config.yaml
head_dim: 64
intermediate_size: 1024
hidden_act: "swiglu"
tie_word_embeddings: false
init_std_qkv: 0.0185
optimizer: "adamw"
beta1: 0.95
beta2: 0.95
lr_head: 0.00402
final_lr_fraction: 0.0
batch_tokens: 65536
Each number is 500 + 50 x the weight over its row's rms, rounded and kept within 0 to 999. Layers, rows and columns count from 0. Numbers have three digits each. The size before them is the row's rms in percent of the matrix's.

# layer 2 MLP gate, 1024x512, rms 0.0215, rows 560-576, columns 128-255
100:515432527503510474528506459566515514432569510572572608517398500525470548463516555484518439480544463504454554454531505512586479546475462557474439525482532488499430484549473501419512555449531452526470581569589572631508604427555468553570471445534545511618494565530463451548437405512515521510540448498475578557456443507448480541478484499525560473463544530463472510508478453486486457482392
105:500472552516524546538498462521517541420549496585508617500619454531588462521418493494477475537524533494420502577536518454450518490537540512485572503483483519537431362444562531493543556408538479545499523500445511482386467477499545522505467426509548599566484456450466333522607517415529450517500408424512540479521455453523559448583616516510460501380476542544437517546508451484514539531477
093:438489558439448580555527470394537471470600567444528514407530528542509535502450460443553448465383440453492511509479499465506532477542372475496472536531529519544498485486502471424530530589509439471584430423501503477469459516487509501606538567395440519491465595484475489516529538524561549462460454590647503471553421524479539514527571425584503485467445425614483532527466573414548526577504
127:440428498495428495418527466501497461552539496546477595532537510497556434506388438434551497477426527536486518369541589467473385535520465578552435540442553551530555460547495581493460435570472566522567418495497539530521458576412476455564534537434553563442459592578407455502499527480418518557505558593503455529446419545473455516519550448483424539516546618513529461584482485488525465438526
100:458410555517603515416541466480511518455581489490495481499452485462476442477509460485606477478559481484482455550556458536454519479501453463413488493470465504546452537487502580436544493500522548434519515472451553528409488432537444455567499447531524538551545504521481527488457501490542543537508523542524529497538432497468557497462546477588505491641491500492502526398525488417462566478511
099:517528576524524555536527526513508529529547486594445535536474495523544495505506519417503398469531491610478564482425461431475523564511438523474519479559470414465459534414486550480511552491489417593446532517600488490530592432409451452530505545574542538542431477568515551498525518578465483538536537482526551573525600502505517409473463560549531451445491565557505517489484575464474503497502
102:407442536469466610452585417490563577442421425526499471448466578362530456492561486406566448444450452551546517533468537465510498542517441431515533576466495575546527548483413519419524483469554487402496514524478529536529528431486417495543519513427591568557556547467525459601468580560473464517571519465516480505479538506403487510430500503552495551535507529511449547549549542493428466471495
094:503549545480548502542531540465543496471519458490457433498532539490516542584464466497579506449518475425530477509554587512421481501577539489456532517404504479479474460549521499547515505506499478486514475544546521542513543405510493552475474480615546368477522494511531540525414429554481488484566497611559464498566482487389491524457586533594460470414462444460560519502437547431539470509485
105:533551512526536398430452482535454368586447575559439490505461445572489332507502395478543473507533519504558551513522494563483443509444528538552495587456534541526510429474489467637507542546436542471511495475472561560504529543550489524489581429470560502485401500572434463525529519468541449559451420508537550480391464439540488468511574502472521491428570490548495436494594493469477618608456
095:541583601508480523432490499467400499494549391519402431483484457568416565447516451515561501439477616501444520470450440580452409524418444473519574574512408504479563486579373538516478488458546573477558509485478553433457501516540478511533490576455524537516446476544517504580523589554508511490449454523476503544320480555451484555466442508538513534448560439638486534532507478427478450465541
103:515504525561531528485520488538480425564462414561448498476449452471440537496408478478511451495567465540503476421447392583534463462496475401532557538525479573467471497475542430462473531431520526546414421415435484435473519534514545556477507565520437494503501471462399591496525520504551465513536491526521546481450482500515504508510560515535554334466481526533519486474438574549482414496527
095:544523483487457510509543535467470506481518494516477448426496488511416431547511491454497390532514509543490461445547523508528412505601474505612460579512523467484617474540445451435480459586642485437464558550382511485491495588527528483556606423431472537462478447492514528537580448512540463541543559484461454518474451549523528526455434558529526512493497437508584492501480482398523563488475
096:502483430517496476608513384441509578505519468486521456460510505524494528433437462611550500527533416537464504482507566422434421510592528439497583540554491464485504424526457511489673453407486555595488548479446426478547444400417436433434423523516418431535462449404560505542531485504505492463488588404485475485589392639465473574480388501413461571458455468492506564390493490442564468591519
106:435578441525547469483497583456478505464469484462424534498477510472503481511517532531596457597465495508471601523480457497487482464474523488543577448520551502554471507455449474548610499439474416508503536495483466545426662441527474540539488503431501566558447503507457472520546578567586515454503539457461541575562503497490535489568497563507512513462520551486498472504477528564516586441414
113:450538405573570391502422521389491527473529487456407521482509497518497451384495577544528607516399476448523492461508548448393531481542482544497450512551493521573505516550517453443508521568530483488478625428497463498544509577489526498499575557517411442584512499465531479567481560543567552438446454436507566492471461504427528600515567554493464532445522500546531451423507440543476564484511
103:536563454532554499496564555511499506482602554566520504508498511473516424499509503396560540392408467402453578452582459466472442468459376444438470551556553479498533420529457410573603371494495478475460497482577476563465554555525430535537467449579550436547457429538489510543431370519469450550551564535518494500552516473386471480537569518472573515472406537542536523590522388582560539429478
091:472364442580439444607570489509454487526498570512546529389512542549527500541436461494506502514566600551414496482480509620592429531479521503456612525500471492484512500477559480531547502492508491508532518541503485379479492504424525536516551458500364480463423528619468505462492595438528510543535591518528465458566456528508529516539476458516479477531441476495521502449489472506443470491520
# layer 2 MLP up, 1024x512, rms 0.0208, rows 560-576, columns 128-255
102:476581357478574559428534536441471347603472456493554448470467549482444492476550504575570442484462433407543559513499454534532491539550519562548464562536542489502492460414455394412441487530451487501559533506526488378523533556565487512490531508480542603501478484521489528517530456498549476539461456484524424448524468479511539511615531504474492472482439511606519624541466492573540518516425
102:434460506497423516464517544493448368483463566453466504511415476392428481489521454535561472488494511609556602439469519477473495444538528504583399540516509502566539567540410400466454541592529471443461569502512496554556625490559434484476471576491494431475429496559494551518515480542527466578483552515559560569515497551458488592395474588475548485604541564545518457524505548490507464484582
097:523542530489646459502457490525447450580417449479596443353525515390462365488435532482523446429490393482472527472511559508590503560583529546581534453456464549525511414465466502461509432507430527548539600577552469407562570515525425441488436478462537524422566472538529469490520332539500451548537480565555469471522447429465432493489488496599442436508482483485473603560533499433550629486475
117:510484532491497499527498525479451582449420567464528507433529463525538501452607551490408477525513444511545445560484465524479554505428518526451505474503584455445493542490547408375644504408493504520494571478512547516530514508541553558496574433502429451542504466547531501523485504452483528471529420512491482414592543414533497427519475502493508517486428414464467619542516501551497589555515
097:485524510499448429515409488538476499574454506430580483492559556434476457498558595507479610472432518517574556497456552462590476473500545603555518499596467514519568462505483488482420516465445549522530450534537478469516526536427513513486496562428424525492501547533482479617481517587483507496532516500500498558410550527561462529540491502456530512517496490518498491607524528558440465453449
105:540498568498420532407535359490438428489497622473512510581504386552475523495514452441534506441501537539549507417540450541571396519537571517528490570434589545499506526549570582501500519484530533567423377420504549561471438485459491488523547476458548486450506510502478554468445506521556426521542554521568504579511485579504502425457549599501541460467568463569473417618472472518533553528460
104:481454604455511495449474460471527463517507496538479533467556523442509558557428522566443536445387471529493453503539588560437544563503535458428575439506478558458541567509528583556492517543555500407536481454471517577474542560516443530585534501526502470552519468601480530546528578426476545466554510489560483533447538515471496508388563370595463478495478495379500395552460498547500507482455
099:511544491517413617453547475423497470429463468497564458548570443421489475534526466488565524504496545485480520451546528583531478546473436546503495561502548548510472482528429567500416509453570443482571486553478447481479475594576484540420537450532539464524446494517541566483524438493574485516512470536452502437515396507554530417481379571465473498493482430424556526498516531535478555541463
104:432489476585433525547484468542456491488483578497516587407551389511591483432416513495439420361531528475582506467469466404454508543521440595420619525549529503453523458496442555449600538483324532519493497457590470450483453496453524483530523558466515514436544563502481365520567523488518522431493441476518447447558397524529522591603454466475463457559505499443452542549538515482516542530471
096:488457518445469389631535494478542402536417544456481479493517549546603499526480518569517495501501540468531505638524597420557514509500560410464532470483523501486495523436534423522497614480473459399535473543578454511578533395536547480526512410575391414468559567451464473434428499507486477444527540492549444535527581558506525463436504511524441515528453538458450373446465564442529413511474
091:509434488530597524478525446553494502585580438483589458431474451500443502532435573441578529536618463466538471518480385506475497404532430440549530442402488568449491407461556526462423487450428574520483441502516466461415508600525462511437526594524456444520502514458444526438521520503526523543580498518585523488480488482553435460540523450641513442531437512483514505521542537474447442485449
090:462482471544442459502462427503450454622459572456478518621522436546536544502530548430509462476499500556537522533507411482524510555552521504452543424475534531510501487506512475606457496421459532549475504529524476444508469544496543503500514552548462567538492478450401475386476580480540530495538555362479542505360539515515533547480599524481477497466577618467478515470395552533521517517499
098:596478534584510583395373526506459501495463594524549543467491510438509533480556473490518582522467520542467551498478495504487484540497440526497513439485481524469442508491470430431532510412518429425530535516439453444373517490577458514581539472374595522544552504555481469537601458485459446472505561461438527453509583510530532405476390516490518512498576535501469535504398546485570511469519
103:490482573598517513529435466520479538529518474449571587489567435519510562509504435531476518500560447572481497430532405531520495425645518430580429471439471523517532521514491545484480418595577593479423606550489504570460385535496536575457538519489434498431488599549504465442509418407559491504479458450527419491507479613542494427458527492491543496517544549470437491566382485484576461498552
112:469467479589561527505553547439535478521472525497433497471443438523477511439481499489458491458511506462443491458478593571526458677462468523516522475534533564511507466513523368492439504466451472505413582366510512474494521579531485506551525464507472477560503454538415541486512459531487474595546586513450605508434524476524538471510377521492489497486470480593510528485490480592531600519363
102:493535585435569479425502528451481570547546548567530474513478440365460500495545552472613492510520416490489527517523607570521461560479436443543491525478473528454470469526483575568465454500493505432499387482477464489484523498613528493448482455389537547518487465568509510628525563508399489480489552525537553461423464431486417396457610473521521479538427439455574497470541417555548589499557
095:458586434476540480433500534507488544594484441589546520559476562536457467444484422523589464607496442601511554524523414509529497472524458554522567551668444471523546538565519494470464536473444538485519503506539571553625451488496526492422503512583506642546492588475503464547483523515551438374481454469561470483501489500446380561507485561501548523442485525493566532488532640528482550503399
# layer 2 MLP down (transposed), 1024x512, rms 0.0194, rows 560-576, columns 128-255
103:516482550482550535507476449499489552482479484474570503563364577473506483515508481461518505562538436574469577483479461495618601585577514439491525575397512427510427447513454529538495540488457532521473550596479491555505541483590459480495462440512533573530532570519529466587512481450524501513503512494430582548470513445530439487559429433594503387475487546492485495556388516444486510482439
100:495467558554436567500501487493525541434521491552420578498589487546565513412468511513493475490551565532488571513513547486448506432494571543541574482433419502496427408506534496487498479441428561547453533487417531482419453466466426550446470479542594627534411457477414382497562506397493375536444460511476549498460464562506494477509511548432474514369591572523443484450455498503430568469446
097:581541583460498497486459396487556476481447504580510541561515512452505532481589456500412555500470619481538492441466488535431531482472475501467499502481504485554517531526548463440537445550538547501493520458449576521444492525449417416575504529495525474489536524544410478634369563498511534496456469477560617469470483477487567345490450526469499480526466484492467451516558535467501439526524
120:586441509498541487537488507447541455430520494569537465466536452553437512510598477533494433503551494530548492507504502501521562463493483430482536472503514533474521564452486478500476525479487389520476489527493557540559548382571516600436424550555420490561491496450503523421535491516553553490525509551436517466609577508508520512470512523548494484508461490569499580441500477473482523526483
090:403555519540478592489551537480398535611408445520412551517468434485413475569478515504480575462540625458500517501529549486563519489461552600476547562470439496456535499478426522475389481446509494540656537536420459525437510401437488556565570474564455513464428367490487583506506456431540493651509458500510502507523513489537536522489467523475527551566538506501448515498456382463489497419577
106:541508534511493585416454417495475565506452574510485535472410398531533448587520465549421470496521478537467463434507457444444498573475523425529527453519458411487520478477514529487466549434495514495549471391468517525492486503389463503504538531485554462547506504517440560551534547464434473613558503507517594551504582496528463456384524516584487424478557546537479517510449469429511554450509
105:437384529554517492444454550542514518469515397510538517554549496515500519592558591559553527437469498567582504570498514504510432544517445491540536438505546460518587558546586529610458516555492539476372509504496532508522489541475510524471382564544509459518513452518511584482522502472451485430438382585428499487352476500539541523466522484509498432492403485454551427517493425433557486502545
098:508527532431519451505470539436468443478542473524466559539442489510563633562527477449427502556550507494516474513504539411510462409451487532547547479430498472572451551521517584452499535549512459503447629503426543513514478502415525482500569497470497549497385531448404534564495513488569528502535558525464426535378520555495507526440543510521516461495596431487504499507547450573419410434473
105:500494450499555598456410505492511699428510365479504519519469527498445476571463436454452488519503436474507535560579508386420472547557466493424489531473476509436543449576537500514537435474424507520488427415428466538471472513551560570568549516567556539531404422554526493483537458559489511517474550488411460530554445535616474544485527553560481513432575567514533527548430524525547531482452
096:513497532503479453567500481457422544498492540492550544566455593489558474557488529546534418533527405516518520551502504498452511527541493506563502466535470582543453474499416527493490574467523422426527548510673476411573490421520403484584553458450506483466472548444413466462439498427530566538542479498441507519526588510560553447412498504572450538481489517475483406492493507478483486522442
098:539471508494555530440540523512516481461531439520539437482507525430460474446569498526539520417583533500531392494505428486468539475490402465432495409381493542477633462470523543381487479346354503588502440542500546511487560552576512420418538470417435445532507424487480435530594551529560619459528449628426548559485525457518477478482499465621501497521493535441512511499471509470537467539575
096:514516514480499494553480511583479554552503450445484453549496300570486458522464543496508474503476452506547417495681460506536433559559454475497555452473565537561513452515414435552463454470554510406377542494453499397516472565534469495566464490481509511484458467443468506472538500451558490564487617376475562494508487582451530548541516493397456506484507536538500500479424578405523508534452
093:525479459531451546498474532494511588447491518460516459482455597518479528489533482474541449496607460526487489479523480467487504489642504466436589462502492428525530517563554458432558539455518561566552555564456503506414499463539529449493501480522472477504513540448450437441451429514509501457429570407488532430518399471503518543561451499513503414540543414618635580424444468479448499456498
105:557471493522532546531519427492376520542492488493537507487534423451539573540544467505426399511477457578519501525533388549475518472510537434546529479514516646506504542466517501512459461515562588489457528536539478565462456534592523535489458498457476514434531567542558433375538439541458447418529481463531470541532582529557539433459493532527529475560517444501437591514429488459634443469490
109:519467485529557455451477513468515474554573559515387519478501478561461456433514564631516550597530537490517476487470603560444531552520433509469600478585486476611394464560569444460493501531520502442488531426534450494501380538483538522597657471532482469589485433489501542599486500458561519486416453444487501467444399488487516516548526489494520475456508482539480488466585543561529575501390
100:443596585454521525557433484532580448456496530465530499487484432522619525498488497560455498548516527532519419488549497512480408518502483464573538477487434476501627550449634531440564513606532480475489598598478612505495468422418457528445462461536445367462474491489443507451474570478486436488528456439498532503432489512474581552595421468451502498495491488590563529473545534473506605517553
093:562502542486520477403484514472456490502516531504398568579533536507423530478473612449543529524467439437534631469567639550539552511443548457529484498439486538415416500590435472564519549463461577465411519433514502610577509519496520494467482470530510500481510464532452495449551425534499429503455433442542555483493470478526544417481544526459514476514558528439518470473452493489504413474505